config.toml
num_hidden_layers = 21
hidden_size = 128
num_attention_heads = 2
num_key_value_heads = 2
head_dim = 64
intermediate_size = 512
vocab_size = 4096
hidden_act = "tanh_gelu"
norm = "layernorm"
norm_place = "pre"
norm_eps = 1e-06
positions = "learned"
qk_norm = false
attn_scale = 0.125
bias = "all"
tie_word_embeddings = true
parallel_block = false
init = "normal"
init_std_qkv = 0.0442
init_std_o = 0.00683
init_std_up = 0.0442
init_std_down = 0.00683
optimizer = "muon_variant"
learning_rate = 0.00756
lr_mult_o = 0.854
beta1 = 0.95
lr_head = 0.0119
max_grad_norm = 0.5
warmup_steps = 200
schedule = "wsd"
decay_fraction = 0.772
decay_shape = "pow"
final_lr_fraction = 0.0
batch_tokens = 16384
max_seq_len = 1024
doc_mask = true
train_tokens = 132600000
max_steps = 8094
dataset = "wikipedia_en"
Each number is 50 + 15 x the weight over its row's rms, rounded and kept within 0 to 99. Layers, rows and columns count from 0. The size before them is the row's rms in percent of the matrix's.

# layer 13 attention value, 128x128, rms 0.135, rows 41-63, columns 0-127
099:38 30 22 53 43 32 40 43 42 58 21 66 74 49 44 79 51 65 62 61 42 42 65 46 39 55 43 11 52 31 31 48 88 56 72 44 58 32 31 61 39 68 37 78 40 42 38 48 61 75 51 42 35 47 47 44 75 31 55 82 48 72 22 33 26 43 57 53 37 84 38 81 35 50 44 65 53 57 42 37 67 60 53 42 69 60 44 53 69 41 37 61 61 37 57 64 62 35 31 37 30 74 54 68 49 63 60 35 61 33 49 56 58 39 46 45 66 63 37 61 25 58 45 49 63 33 40 57
091:74 48 34 64 51 44 43 45 68 40 44 26 54 62 35 52 63 55 50 48 43 27 15 38 48 58 59 41 26 41 67 58 42 88 57 64 48 45 59 13 47 47 49 36 52 41 45 70 62 41 39 59 78 31 77 64 65 74 51 62 51 73 62 39 33 66 52 47 37 37 52 31 35 39 36 59 38 16 53 61 44 54 69 72 50 50 27 35 48 58 51 44 59 65 60 39 55 44 84 71 58 53 59 54 67 39 38 13 69 66 44 31 61 87 52 79 39 47 35 28 40 53 40 72 38 51 36 45
088:50 77 25 42 62 67 21 20 33 64 32 43 33 53 45 57 44 51 38 68 61 44 33 65 43 49 59 66 41 58 15 29 34 33 66 51 55 37 60 62 69 27 27 58 59 72 56 55 18 63 24 28 48 49 77 26 17 60 51 43 74 48 39 46 73 78 55 43 53 73 55 66 45 57 59 38 50 39 55 37 68 46 52 50 59 71 67 50 75 50 55 49 59 49 55 84 54 35 50 64 48 44 54 34 60 33 60 59 70 52 51 57 34 55 62 27 63 28 72 72 46 71 72 33 47 40 42 40
094:61 31 65 51 47 46 81 49 58 27 38 49 61 70 42 32 79 45 33 36 76 59 37 55 48 52 48 47 39 45 70 55 48 19 65 62 48 13 71 27 65 45 33 41 45 56 68 50 60 46 28 46 92 44 58 49 65 58 47 65 31 25 31 55 58 58 48 22 56 33 39 74 41 51 55 67 75 31 45 54 67 49 77 42 60 61 59 28 52 54 59 48 52 72 62 41 46 32 57 65 38 30 43 19 65 37 42 70 56 31 45 60 65 39 52 49 87 74 44 32 56 55 39 46 34 40 29 64
100:57 25 57 60 58 36 42 79 45 43 52 75 41 42 36 60 51 49 52 47 47 66 51 40 39 46 54 48 38 62 70 63 43 63 48 61 83 43 36 27 44 57 46 54 64 25 51 22 35 18 36 19 70 39 60 47 51 33 35 10 51 44 77 67 36 59 43 41 58 61 29 40 54 48 48 42 51 29 49 62 52 47 61 32 78 71 80 48 48 61 36 61 54 35 51 39 91 64 81 46 56 38 45 64 63 28 55 43 29 48 54 50 64 56 48 59 48 78 41 51 26 44 70 43 44 59 65 94
103:64 51 76 65 58 46 26 63 46 56 38 40 38 43 50 36 27 56 42 70 48 55 84 58 19 67 52 55 38 38 39 32 30 24 49 46 39 54 75 49 49 57 34 61 52 34 20 39 58 65 31 28 62 56 57 35 54 46 47 57 55 66 53 43 54 57 46 46 80 75 56 55 33 26 29 60 42 59 34 62 75 47 34 39 44 33 61 55 55 46 50 60 70 38 43 57 60 86 71 41 77 62 79 52 30 66 90 59 43 38 53 41 47 64 51 22 32 55 19 54 66 35 60 73 24 50 44 40
101:43 41 40 44 52 22 40 73 60 79 53 54 44 28 51 55 00 63 39 56 28 62 40 38 73 58 66 74 56 73 43 57 44 64 57 57 43 74 21 59 56 46 46 51 75 50 72 18 53 36 20 43 37 73 64 45 70 72 60 63 44 42 38 38 51 54 55 53 53 62 67 36 28 50 44 59 41 50 35 75 71 53 41 18 32 43 42 38 43 43 57 68 47 58 51 49 41 07 33 34 45 55 58 46 53 81 39 50 75 35 53 49 64 50 45 38 72 56 50 57 49 48 48 62 20 48 48 69
094:57 48 43 52 41 36 49 36 48 49 69 39 46 96 34 14 38 79 35 53 74 67 73 66 27 43 32 52 68 59 42 62 71 49 59 60 45 17 46 54 41 41 49 74 48 79 65 53 66 45 60 64 58 40 52 46 45 32 50 63 87 56 58 64 88 59 54 41 45 37 52 53 57 51 56 68 36 08 46 42 79 63 54 54 52 32 29 64 52 44 63 34 62 51 55 21 55 38 33 66 21 35 51 59 42 70 32 46 65 44 58 48 33 44 25 32 70 32 44 44 40 61 44 47 49 51 50 53
096:60 23 42 49 71 58 57 54 33 61 27 48 43 56 41 57 44 56 43 35 68 45 66 36 31 42 26 53 55 52 44 61 38 56 22 39 80 57 29 49 71 51 41 48 50 88 46 69 49 35 68 58 36 53 39 42 46 24 24 58 79 58 42 83 59 52 58 39 38 45 74 45 36 32 66 35 50 62 64 40 79 66 38 28 70 72 58 59 52 49 56 40 59 42 36 61 57 46 40 34 53 56 50 33 43 53 38 59 59 71 00 63 53 30 79 63 53 56 77 26 52 56 33 60 44 43 40 57
097:46 51 85 53 41 43 55 79 30 33 55 66 50 47 69 56 66 30 47 47 44 70 42 58 30 46 51 32 51 48 40 45 49 37 49 36 91 15 69 39 64 62 46 52 77 25 36 51 22 56 49 50 25 55 33 70 34 72 55 23 60 51 51 53 53 35 43 52 54 50 35 44 59 60 51 57 71 32 57 70 40 75 29 61 78 47 50 63 31 80 22 49 32 51 46 34 29 52 65 53 74 70 39 50 44 54 32 33 63 55 31 49 56 53 81 42 65 72 40 63 26 38 51 68 32 50 37 58
097:41 37 31 39 35 23 43 39 51 89 50 49 28 72 70 51 60 61 70 67 34 45 42 69 67 36 47 32 64 58 53 56 22 68 33 85 38 51 42 57 43 34 68 66 39 52 53 51 61 37 45 74 65 49 32 33 50 34 68 51 52 28 50 68 23 40 36 37 51 59 51 39 69 47 52 62 45 32 30 46 15 37 59 76 61 44 67 46 53 44 71 27 45 56 45 49 48 59 53 52 38 59 63 17 57 45 54 69 72 36 53 53 92 61 36 60 63 55 49 14 74 73 41 37 58 51 46 59
100:34 47 49 59 77 54 69 42 44 74 35 45 62 28 54 49 62 45 47 48 42 33 54 24 32 47 52 36 54 53 22 74 65 28 48 69 42 28 25 50 47 56 60 53 69 34 61 29 60 62 69 60 42 67 63 52 60 54 60 75 70 47 57 46 25 40 42 41 38 44 52 70 50 45 43 65 58 42 57 64 21 58 70 48 21 60 60 61 52 23 47 67 48 60 71 55 44 43 46 14 29 26 62 62 40 69 53 36 74 74 10 41 42 62 55 27 36 67 45 39 31 72 86 45 63 33 53 52
099:81 41 44 51 14 47 45 65 45 63 17 42 50 23 58 41 47 47 71 53 51 47 65 62 54 33 44 37 23 42 45 27 29 44 81 32 37 54 34 60 40 59 54 57 48 37 57 59 65 80 51 34 64 36 52 49 53 57 80 45 62 41 43 86 61 28 38 31 55 68 61 63 37 37 37 55 37 62 60 59 44 47 52 49 65 37 14 51 42 46 67 54 15 43 39 79 45 46 46 40 35 44 87 67 57 53 72 53 37 41 41 60 37 58 56 46 63 46 61 73 71 40 72 59 44 51 13 67
086:54 53 52 43 65 49 52 67 38 72 53 42 29 54 57 32 48 67 47 17 55 35 27 64 43 43 55 99 65 70 53 52 55 80 42 54 47 70 51 36 51 54 73 33 51 32 56 46 69 36 52 68 50 47 59 65 33 36 38 37 52 85 54 31 26 55 64 69 35 33 44 44 48 76 65 50 52 72 56 56 44 49 20 33 39 39 48 48 56 69 48 45 57 51 45 37 82 38 44 44 51 68 42 68 15 38 23 65 53 18 67 41 44 68 57 80 27 61 38 52 46 57 51 35 50 48 70 47
096:26 58 34 57 30 54 55 78 54 61 33 66 49 58 62 69 58 70 55 42 70 62 37 61 56 65 49 56 39 22 23 65 34 32 20 57 38 38 53 45 36 45 51 38 80 44 29 44 46 31 59 42 32 37 42 68 66 42 55 49 74 45 48 16 43 79 53 52 55 35 46 24 53 41 48 44 64 73 56 70 76 47 14 43 55 61 48 75 43 41 63 46 43 56 85 38 28 61 60 48 37 59 44 65 42 72 36 75 34 49 56 32 65 48 44 35 67 61 68 27 44 27 35 71 32 56 41 68
103:78 68 43 33 51 50 55 49 17 74 65 33 58 29 18 61 54 69 42 26 58 50 44 30 69 65 38 68 34 38 30 46 41 54 51 61 36 41 47 16 69 65 35 36 63 65 64 39 34 51 22 60 61 48 57 33 54 30 33 24 59 41 58 57 58 51 33 26 80 23 35 39 35 47 63 80 53 41 43 40 59 55 16 50 59 52 45 82 44 42 63 61 31 56 54 59 41 42 31 50 58 84 52 32 57 46 44 51 53 61 42 48 35 55 62 42 81 49 74 49 58 68 58 47 64 70 54 30
089:46 24 51 37 62 58 48 70 61 48 59 37 27 45 67 45 38 71 52 46 61 61 45 78 48 26 53 61 37 40 63 50 32 65 27 48 54 67 49 53 65 29 64 69 37 44 45 64 27 51 78 47 59 62 59 38 16 61 50 51 31 58 75 34 21 58 79 56 47 37 45 52 56 63 38 39 53 58 53 60 68 60 39 67 35 41 34 47 47 39 53 53 64 47 59 78 20 42 61 54 30 42 37 61 56 79 27 55 37 83 37 53 48 72 57 34 18 28 22 29 63 49 36 71 54 22 63 30
102:47 34 68 54 23 57 47 68 50 29 65 54 38 66 67 35 18 56 32 32 35 59 45 73 37 50 36 44 78 55 35 37 48 36 51 59 68 34 38 65 25 76 51 53 68 54 49 49 68 45 49 27 42 42 63 49 32 56 46 76 66 89 27 43 58 43 55 65 54 65 41 60 44 70 57 44 32 55 44 35 51 44 44 50 45 69 72 45 74 43 60 48 11 70 34 27 55 71 48 56 64 58 79 44 36 60 36 72 42 37 26 56 43 46 34 62 28 36 66 65 66 41 41 76 26 37 73 54
104:66 44 45 39 39 60 70 72 48 78 29 35 62 29 35 51 76 66 38 68 51 76 56 83 38 38 38 47 45 76 37 46 68 56 53 55 63 46 59 30 63 70 59 49 46 32 54 66 27 52 47 49 74 67 44 44 47 43 18 58 65 83 40 64 59 61 64 46 50 41 35 71 42 57 40 54 54 52 45 54 62 32 55 08 63 50 47 55 50 92 46 62 29 48 51 20 38 31 44 54 42 32 33 30 49 37 46 38 53 40 53 76 13 45 72 63 73 37 61 58 62 64 42 31 43 37 43 46
100:57 51 55 66 55 46 27 40 23 55 59 35 81 28 46 70 56 48 68 50 26 68 71 70 40 37 50 31 55 50 41 59 73 39 29 32 15 65 35 47 53 37 75 78 46 66 49 64 33 53 36 66 37 64 32 53 40 50 39 39 32 31 47 47 29 56 68 51 50 48 44 59 56 49 47 41 55 59 43 43 34 48 66 24 63 51 42 63 34 37 48 66 59 35 40 40 35 73 28 31 79 71 25 73 43 51 44 62 57 82 44 63 56 73 80 28 53 37 52 63 64 55 40 46 25 26 78 63
103:45 34 39 55 68 53 59 42 38 57 39 26 75 63 50 32 47 35 58 42 51 37 35 46 37 50 63 49 61 67 42 48 43 19 40 35 59 51 34 32 73 57 31 61 44 66 37 72 45 69 15 52 66 61 86 67 45 35 80 62 44 71 79 63 27 49 44 79 61 31 69 57 65 59 43 56 62 36 58 41 32 23 94 73 52 39 45 37 33 46 60 51 38 56 50 45 24 52 32 40 53 47 37 73 77 49 67 51 54 44 63 60 43 52 26 27 30 52 38 37 47 42 62 43 66 65 69 36
093:44 71 64 65 55 37 48 76 54 64 37 42 53 66 28 60 14 31 67 52 48 54 55 28 34 54 55 91 56 41 46 43 36 40 38 51 30 55 49 57 98 73 50 38 34 19 66 59 81 13 47 30 45 48 60 50 35 63 69 46 50 43 53 39 41 58 44 22 47 36 64 56 61 31 35 23 58 54 46 49 75 48 51 47 41 28 42 41 49 40 46 46 59 60 13 27 45 42 42 73 52 61 56 64 46 46 65 47 56 48 24 69 52 54 41 48 53 63 26 74 65 66 40 78 44 46 47 39
096:63 49 49 54 40 45 62 44 54 65 55 42 49 48 59 43 42 57 57 53 48 63 61 50 46 41 54 32 83 43 59 32 29 71 80 74 74 53 61 15 56 42 45 49 14 51 75 50 38 38 59 80 45 75 46 74 64 77 40 48 86 41 71 48 19 30 31 31 66 42 39 35 71 28 32 35 34 52 65 55 29 57 40 46 36 61 57 97 59 23 63 39 51 44 41 34 40 29 37 57 52 49 61 44 43 44 48 49 54 72 49 76 31 43 35 62 51 41 58 63 58 50 48 54 21 48 46 45
# layer 13 attention output (transposed), 128x128, rms 0.0932, rows 41-63, columns 0-127
101:62 61 72 49 64 47 51 33 63 28 60 35 34 40 50 31 41 62 54 38 57 40 30 32 59 29 31 88 47 76 69 53 46 47 60 50 43 57 49 41 72 38 34 44 48 52 40 43 49 34 49 47 67 38 35 61 45 56 42 33 51 27 37 59 68 90 46 42 63 28 81 33 69 50 39 31 65 32 68 51 41 64 72 61 31 30 35 49 64 51 38 25 45 63 66 65 33 81 64 55 70 34 85 44 56 50 38 38 59 45 59 44 29 54 83 54 55 54 76 26 54 34 56 56 53 19 65 52
094:34 62 45 43 63 33 36 54 36 68 49 49 57 33 70 61 61 39 29 60 72 50 71 68 59 26 52 46 41 52 33 40 81 29 52 55 56 49 33 65 36 72 50 53 45 46 57 24 33 73 75 37 14 68 22 55 42 39 28 24 69 46 36 53 63 39 47 48 37 64 61 54 50 65 45 41 52 68 32 57 48 46 48 63 58 41 71 48 61 51 51 54 70 47 44 30 50 74 32 58 32 42 43 60 23 45 61 99 57 52 54 50 20 13 43 38 63 70 60 81 50 49 41 23 52 64 60 53
087:43 08 67 52 41 44 45 74 27 64 55 62 65 74 28 44 54 34 66 26 34 67 41 57 65 65 53 58 38 56 80 45 44 52 25 57 38 31 77 28 71 44 58 60 64 19 56 73 72 37 53 45 60 66 30 36 59 37 63 60 51 43 45 55 45 19 70 40 63 30 31 49 28 46 49 45 50 50 71 26 20 58 78 64 32 85 59 53 38 56 34 36 37 46 33 44 33 73 46 46 57 57 48 55 72 60 53 53 50 59 63 44 47 40 77 43 42 75 58 40 51 40 26 51 58 65 49 51
093:46 63 65 48 44 48 66 31 74 57 51 73 47 45 48 84 25 44 55 42 50 58 75 57 39 62 56 49 90 52 46 49 41 63 33 49 41 57 28 58 37 66 72 49 35 46 62 58 47 66 70 32 11 62 45 34 29 52 43 31 84 66 24 32 39 55 35 45 51 47 70 50 07 40 39 59 45 42 67 39 53 35 32 74 52 37 76 48 43 72 51 51 49 17 44 40 48 69 58 29 46 73 47 83 48 29 43 45 35 62 67 49 49 52 44 46 33 63 51 53 34 66 70 63 46 42 68 33
101:63 36 60 46 52 72 78 36 82 68 50 31 55 45 65 53 53 41 49 59 38 34 47 73 47 58 58 42 59 35 47 67 76 44 07 66 56 55 59 68 51 48 42 41 53 66 46 66 62 66 49 66 18 30 52 36 46 78 44 53 53 48 39 61 53 51 48 73 31 34 75 51 50 53 63 74 82 20 52 34 47 28 36 56 39 47 28 71 41 21 58 48 37 49 45 63 34 68 47 70 42 31 73 50 36 39 28 72 67 35 32 66 34 34 39 53 28 30 48 35 54 55 55 66 63 43 53 18
101:15 46 53 51 54 60 62 66 49 45 65 51 84 55 48 55 73 25 36 43 75 34 39 44 88 42 29 44 40 52 52 61 59 66 64 35 54 50 23 30 55 48 22 51 59 28 48 66 45 51 52 41 49 32 41 55 42 40 81 63 73 48 42 40 58 47 58 43 52 54 46 48 69 76 48 56 57 60 79 07 42 53 58 61 46 80 61 15 51 48 65 35 37 57 54 53 39 30 53 70 37 39 44 55 33 46 29 50 77 64 50 52 41 37 72 68 53 19 70 32 32 74 36 49 72 47 41 40
108:47 26 54 48 39 38 73 34 19 53 51 50 46 63 10 44 75 31 37 70 54 62 72 63 42 31 44 44 52 15 49 56 59 50 49 44 70 61 58 48 47 61 54 23 39 54 43 73 81 39 72 71 64 53 31 68 47 42 58 31 37 41 62 48 68 60 62 52 56 43 43 61 50 59 42 43 57 73 67 44 27 60 54 60 43 41 62 32 59 64 63 65 62 24 52 50 69 89 68 59 41 43 45 53 43 31 46 61 40 56 22 60 37 73 49 33 45 09 49 25 63 63 65 45 56 43 17 33
093:44 76 57 57 58 65 38 57 50 47 39 85 57 45 52 48 53 44 61 36 55 61 62 37 64 49 75 61 27 34 76 68 33 57 57 55 37 94 42 52 70 60 50 61 59 42 08 25 38 66 55 41 52 50 67 51 49 70 56 52 38 54 34 29 18 52 65 51 51 43 39 42 55 36 30 69 38 59 62 81 08 37 40 54 44 35 76 57 42 69 38 32 59 61 53 65 32 36 60 32 62 43 45 46 47 32 63 61 37 37 49 32 76 39 37 40 20 68 37 70 73 52 54 46 50 36 32 47
103:38 44 45 46 26 57 33 50 42 36 93 53 64 47 51 59 40 32 70 35 50 48 63 67 43 58 68 58 43 49 59 51 40 43 71 67 20 50 55 28 38 08 33 57 54 57 68 36 62 62 38 17 54 43 47 63 61 58 63 57 43 52 74 32 29 43 59 60 60 57 45 43 67 40 43 83 35 34 42 61 24 16 54 65 60 41 36 52 60 51 31 57 46 81 69 49 47 48 55 55 45 53 48 47 74 25 66 41 68 50 70 44 37 50 41 53 64 42 01 69 83 36 69 60 44 49 57 43
101:32 49 33 31 66 57 55 38 85 70 41 32 50 35 39 45 46 52 57 35 75 09 56 60 45 70 31 71 54 37 64 64 66 61 44 54 39 57 58 76 48 45 49 37 41 61 66 32 40 43 30 43 44 39 82 29 67 64 71 62 54 50 33 62 19 38 56 45 69 62 76 41 50 34 33 39 39 55 64 26 48 44 69 34 56 49 43 53 61 12 55 72 65 56 33 41 48 53 25 52 21 48 63 66 63 41 55 60 48 50 69 56 58 51 22 58 30 48 34 49 49 43 76 32 75 75 56 45
104:61 64 76 78 56 55 58 55 23 47 58 29 58 62 62 64 44 69 32 53 35 50 42 36 38 19 37 51 38 73 34 58 36 45 37 59 52 35 51 35 37 45 42 55 52 73 62 83 67 45 72 42 42 36 76 69 54 63 20 41 63 52 34 49 45 61 62 53 26 42 47 58 16 42 48 46 46 24 75 46 59 61 35 28 42 20 55 57 16 52 45 68 71 41 50 52 69 49 65 56 59 47 55 47 68 70 54 34 21 61 40 60 22 38 40 36 46 62 61 82 49 55 85 44 61 52 32 59
108:51 50 56 34 11 63 47 58 55 38 75 35 33 71 48 53 44 43 42 51 71 74 61 62 62 71 52 69 27 24 55 45 37 60 47 49 50 88 49 49 49 30 67 65 49 75 62 30 46 65 27 42 39 30 53 60 39 48 34 26 64 52 52 57 55 68 56 59 73 38 52 48 56 46 49 11 50 66 52 42 63 49 55 55 91 36 68 53 55 66 34 41 57 56 20 54 55 70 59 73 41 50 59 37 61 23 25 28 26 52 65 58 47 18 64 50 69 45 53 59 58 19 30 36 47 39 47 53
097:40 49 60 69 60 36 67 51 42 68 49 64 43 53 55 50 30 55 59 27 64 40 38 45 55 68 21 55 56 63 41 48 64 56 46 42 39 32 65 38 26 71 50 54 57 68 33 38 65 34 74 52 48 69 58 55 27 50 21 39 41 39 37 20 46 67 53 63 38 46 34 56 54 69 73 44 88 47 70 48 52 64 52 56 56 57 49 33 74 46 54 59 32 55 70 18 55 45 52 98 46 24 33 47 67 19 41 29 64 57 71 34 75 54 56 61 63 41 70 11 40 45 30 42 51 40 61 36
088:65 42 29 46 53 32 53 45 53 42 62 33 65 69 50 39 56 53 47 73 42 43 67 38 36 51 36 03 30 33 39 43 53 43 59 45 39 51 60 61 36 46 45 52 75 44 55 55 44 73 45 31 54 45 36 62 74 50 65 51 56 36 70 74 84 47 37 54 41 72 47 30 30 46 43 49 35 64 17 42 48 46 70 73 36 57 57 63 37 27 53 19 85 73 46 30 19 63 76 45 70 38 55 57 66 48 68 62 38 76 27 48 59 39 24 46 73 59 61 58 45 48 60 61 43 80 35 52
106:45 64 49 38 48 50 44 55 49 42 54 28 58 49 32 34 59 45 34 45 43 49 60 59 75 32 53 50 53 57 86 48 57 68 80 51 52 62 66 71 72 52 54 28 10 37 69 41 58 59 50 55 70 55 47 19 48 40 64 40 27 57 52 65 20 47 53 57 51 71 90 45 51 33 52 68 33 56 63 27 43 59 45 29 29 32 20 01 25 59 34 59 29 50 43 41 57 61 49 54 57 18 72 61 29 51 57 46 66 55 51 54 41 68 47 49 51 65 34 51 56 72 79 42 59 58 57 43
103:27 26 62 67 32 53 58 45 61 44 17 56 44 90 45 49 52 27 58 67 61 49 59 83 37 45 50 17 39 47 72 42 34 60 61 55 40 39 56 65 25 30 48 50 67 33 69 69 37 54 77 28 49 46 63 49 53 53 53 60 35 69 35 44 37 42 73 82 41 76 50 67 37 68 53 33 47 53 70 75 19 59 61 22 53 56 66 39 60 54 35 32 59 79 32 49 38 39 35 56 36 68 48 75 51 68 34 43 42 48 42 56 63 51 70 28 44 43 39 45 55 20 56 43 56 46 55 44
085:46 78 48 50 61 16 27 51 17 56 56 62 65 54 41 53 57 62 60 45 49 44 33 22 46 69 53 40 57 66 26 57 68 07 63 45 48 29 70 60 34 46 54 48 13 42 34 36 62 63 54 53 43 57 47 49 52 50 91 59 61 44 42 44 65 47 56 58 60 49 43 33 53 52 57 78 21 58 26 71 39 22 63 34 58 73 47 37 38 55 60 41 43 46 36 50 69 40 44 46 61 62 45 42 34 36 57 52 36 60 28 71 69 34 48 89 64 43 48 69 70 65 55 41 46 63 23 73
105:56 18 40 50 48 46 52 53 55 56 57 63 68 41 17 46 78 17 65 33 56 43 62 28 37 50 26 50 41 47 48 69 54 55 30 43 49 73 71 46 66 40 40 68 28 39 37 57 42 45 48 76 62 41 50 38 47 48 36 87 57 40 72 55 53 34 38 47 58 67 35 24 66 45 35 69 54 41 62 43 80 51 63 74 49 39 41 31 20 21 61 55 73 46 90 75 64 33 62 62 60 39 40 44 56 53 35 52 37 54 69 43 70 37 33 47 66 51 46 26 42 65 67 43 65 65 35 35
106:53 42 53 70 63 42 47 32 57 54 57 62 25 52 67 70 40 43 79 28 51 46 54 60 35 57 57 67 58 50 44 63 38 51 71 50 56 63 40 71 50 46 50 41 59 21 58 34 56 67 38 43 59 56 62 54 52 23 65 54 47 28 53 38 53 32 36 58 39 39 70 16 34 32 66 65 47 10 43 48 17 36 42 79 26 53 73 59 52 09 63 29 57 59 35 35 41 55 71 52 44 47 77 69 77 58 32 53 27 53 50 37 63 58 42 51 57 81 44 27 36 33 66 63 53 60 76 53
094:54 56 70 38 38 61 53 48 59 35 35 63 31 64 42 66 28 41 53 58 65 53 55 31 31 44 37 54 46 47 68 65 31 57 55 50 76 11 49 44 54 59 37 18 30 50 91 27 71 48 44 48 46 40 70 39 71 53 72 64 49 58 36 61 61 48 35 47 58 41 49 57 71 69 63 33 64 12 47 49 54 39 48 49 40 55 46 53 53 74 60 63 71 54 42 80 96 18 64 64 52 35 48 36 54 51 59 26 40 43 46 71 55 38 51 73 35 25 18 40 34 38 53 43 50 39 50 69
117:43 42 59 42 61 57 55 62 46 42 37 72 35 49 27 63 38 57 34 63 55 71 40 52 51 44 13 58 66 41 35 72 54 62 54 54 65 40 63 51 23 55 82 39 70 48 49 20 44 60 69 39 35 47 39 57 76 51 27 53 45 45 37 30 93 56 48 39 36 86 17 53 41 48 57 32 30 48 56 52 72 45 31 52 61 77 45 56 35 51 53 42 45 46 23 74 71 52 65 62 56 58 55 39 30 48 23 48 62 62 48 56 95 36 79 38 51 45 56 46 44 52 32 50 47 35 30 66
101:36 52 42 54 31 50 58 44 64 38 59 38 70 47 39 38 60 44 34 48 53 44 66 62 66 54 72 20 34 47 69 57 25 47 57 10 62 20 37 53 23 49 44 54 58 75 05 49 37 76 56 37 65 45 48 77 23 37 54 61 29 66 44 39 56 38 45 75 39 50 18 53 46 54 54 69 39 54 55 47 61 68 43 53 50 70 67 53 66 68 53 58 51 61 46 40 84 63 63 41 34 46 50 31 51 47 24 57 68 64 73 58 47 59 41 65 52 18 70 37 58 50 52 55 15 63 40 68
095:41 45 54 36 56 44 46 69 58 82 50 54 56 67 45 47 45 35 64 53 48 27 51 63 52 37 30 69 17 74 70 69 37 40 36 46 45 68 45 79 62 56 63 46 59 51 26 44 46 53 67 59 37 09 78 21 51 38 71 36 54 51 43 67 48 51 61 63 30 45 33 62 38 41 81 61 46 23 21 63 63 47 55 44 64 24 67 48 61 53 47 76 66 51 59 53 66 41 58 65 41 67 31 34 55 54 66 37 26 36 61 25 55 58 30 41 64 26 53 62 37 40 71 46 32 55 20 72
# layer 13 attention query, 128x128, rms 0.147, rows 64-68, columns 0-127
103:47 63 83 50 59 37 85 29 37 20 59 67 62 75 30 47 20 56 21 23 58 25 61 44 43 18 61 34 64 33 54 41 45 46 37 63 35 58 50 41 19 61 49 23 42 55 61 70 59 75 39 25 41 58 55 72 42 52 53 45 59 46 27 49 71 47 53 65 47 41 54 48 47 51 29 38 47 57 43 48 77 44 72 37 48 64 65 74 66 71 59 49 55 47 55 61 41 62 63 41 39 48 43 49 36 58 55 08 56 52 49 74 70 56 51 82 45 85 59 41 49 65 62 43 56 45 48 41
096:43 64 88 31 57 62 58 64 67 74 35 61 52 63 53 52 57 53 50 54 52 43 55 72 41 48 57 26 22 64 35 52 57 61 51 33 48 50 55 87 74 42 40 19 46 45 38 59 76 36 56 75 36 38 46 49 49 27 41 58 64 61 65 68 11 76 62 61 59 56 47 32 28 35 49 49 49 45 27 38 41 31 57 35 35 31 30 32 65 59 56 42 72 38 56 56 63 76 45 85 54 52 47 64 30 52 22 58 36 31 39 31 74 27 30 58 48 42 76 62 57 62 53 35 56 57 62 41
102:78 57 45 44 49 53 29 65 56 60 29 60 34 39 18 46 44 64 72 50 33 47 37 36 16 59 48 42 60 43 41 89 70 36 59 23 60 69 62 24 44 12 74 54 51 52 65 45 54 66 37 55 47 51 61 36 36 65 42 41 44 47 48 83 37 66 66 38 53 57 46 37 63 67 32 47 58 53 23 29 29 72 73 36 47 53 33 44 64 31 64 32 73 55 34 47 38 44 87 61 63 57 58 60 68 62 33 51 22 57 45 43 30 60 49 72 60 66 49 43 38 61 48 64 35 33 45 60
125:73 41 79 57 38 52 31 32 34 52 54 38 71 47 53 46 48 40 65 49 33 51 78 70 23 30 23 53 24 73 42 46 59 42 79 54 45 58 39 39 38 39 83 45 56 50 21 80 39 65 56 70 37 55 51 56 18 48 36 73 48 47 44 47 76 61 78 45 60 39 38 45 69 65 60 43 36 59 66 44 33 42 42 54 51 64 34 38 54 38 35 44 64 61 51 75 68 49 44 43 67 50 33 72 55 55 84 27 75 21 46 38 56 35 70 52 34 50 52 69 35 67 39 35 46 32 45 34
097:55 38 54 59 50 61 44 11 34 27 63 36 47 36 76 59 45 54 59 76 25 26 34 49 60 62 49 59 69 55 51 49 46 27 51 49 60 47 66 56 38 10 51 51 52 71 30 57 58 41 58 58 60 34 66 28 38 59 38 29 71 52 46 48 85 71 47 74 63 65 62 45 34 31 35 28 39 33 52 51 72 56 49 60 49 35 40 72 54 55 54 80 31 37 49 69 44 54 50 78 50 78 55 30 44 45 57 63 62 33 47 62 11 47 39 65 31 39 65 66 49 39 54 60 34 21 40 67
# layer 13 attention key, 128x128, rms 0.146, rows 64-67, columns 0-127
092:59 30 51 44 35 30 36 07 61 52 59 35 49 33 37 44 58 84 45 25 56 41 58 61 35 35 41 57 58 33 63 58 25 76 61 30 49 28 54 45 58 37 60 43 51 37 63 19 50 91 37 27 61 70 49 25 58 57 56 39 49 80 38 53 43 34 29 48 40 56 53 40 57 57 47 58 34 41 49 44 44 53 57 49 51 61 45 25 22 61 94 39 51 68 50 66 55 69 46 75 83 54 70 64 57 65 47 61 68 69 54 62 78 52 56 36 44 63 36 45 69 52 56 44 38 27 48 46
100:48 47 78 48 63 54 58 77 57 60 34 79 44 57 76 50 15 29 43 54 63 47 47 48 56 15 61 47 35 53 36 61 58 35 63 41 59 57 47 59 67 75 44 33 41 63 51 17 39 50 58 59 40 67 47 22 67 36 30 29 80 67 36 68 24 70 63 59 23 55 21 36 39 60 55 45 42 42 57 58 60 56 53 63 33 20 44 13 35 72 40 48 42 35 49 53 65 58 49 46 78 49 50 41 42 53 45 22 56 48 52 65 68 60 50 57 52 44 84 48 30 40 77 47 63 34 41 55
092:60 37 75 54 72 49 65 34 57 68 53 54 35 18 58 33 42 41 99 76 43 58 58 27 36 52 47 53 45 37 41 59 56 61 44 66 43 65 46 62 56 65 46 25 39 36 34 27 45 54 83 70 62 52 35 62 26 49 62 45 59 42 67 62 50 73 48 35 42 34 49 42 53 54 50 57 81 52 39 23 24 57 53 77 31 69 15 40 35 62 32 34 65 73 31 96 42 52 54 56 53 40 56 36 42 57 56 48 35 44 37 48 37 67 49 72 57 46 29 58 51 52 50 63 40 32 62 57
120:55 58 52 57 62 56 59 40 48 39 73 28 65 52 52 45 45 39 61 39 47 34 66 67 37 31 56 57 42 74 55 39 37 42 38 64 39 58 66 40 25 53 76 72 34 53 50 43 47 36 52 72 59 52 69 40 16 28 38 51 17 37 59 78 54 65 26 23 26 52 45 36 46 55 37 25 44 31 76 62 63 40 59 60 49 75 44 36 63 37 50 70 37 32 50 71 75 60 60 48 61 62 47 47 15 67 36 42 72 10 44 52 60 38 56 72 60 27 42 51 53 77 72 67 68 63 55 49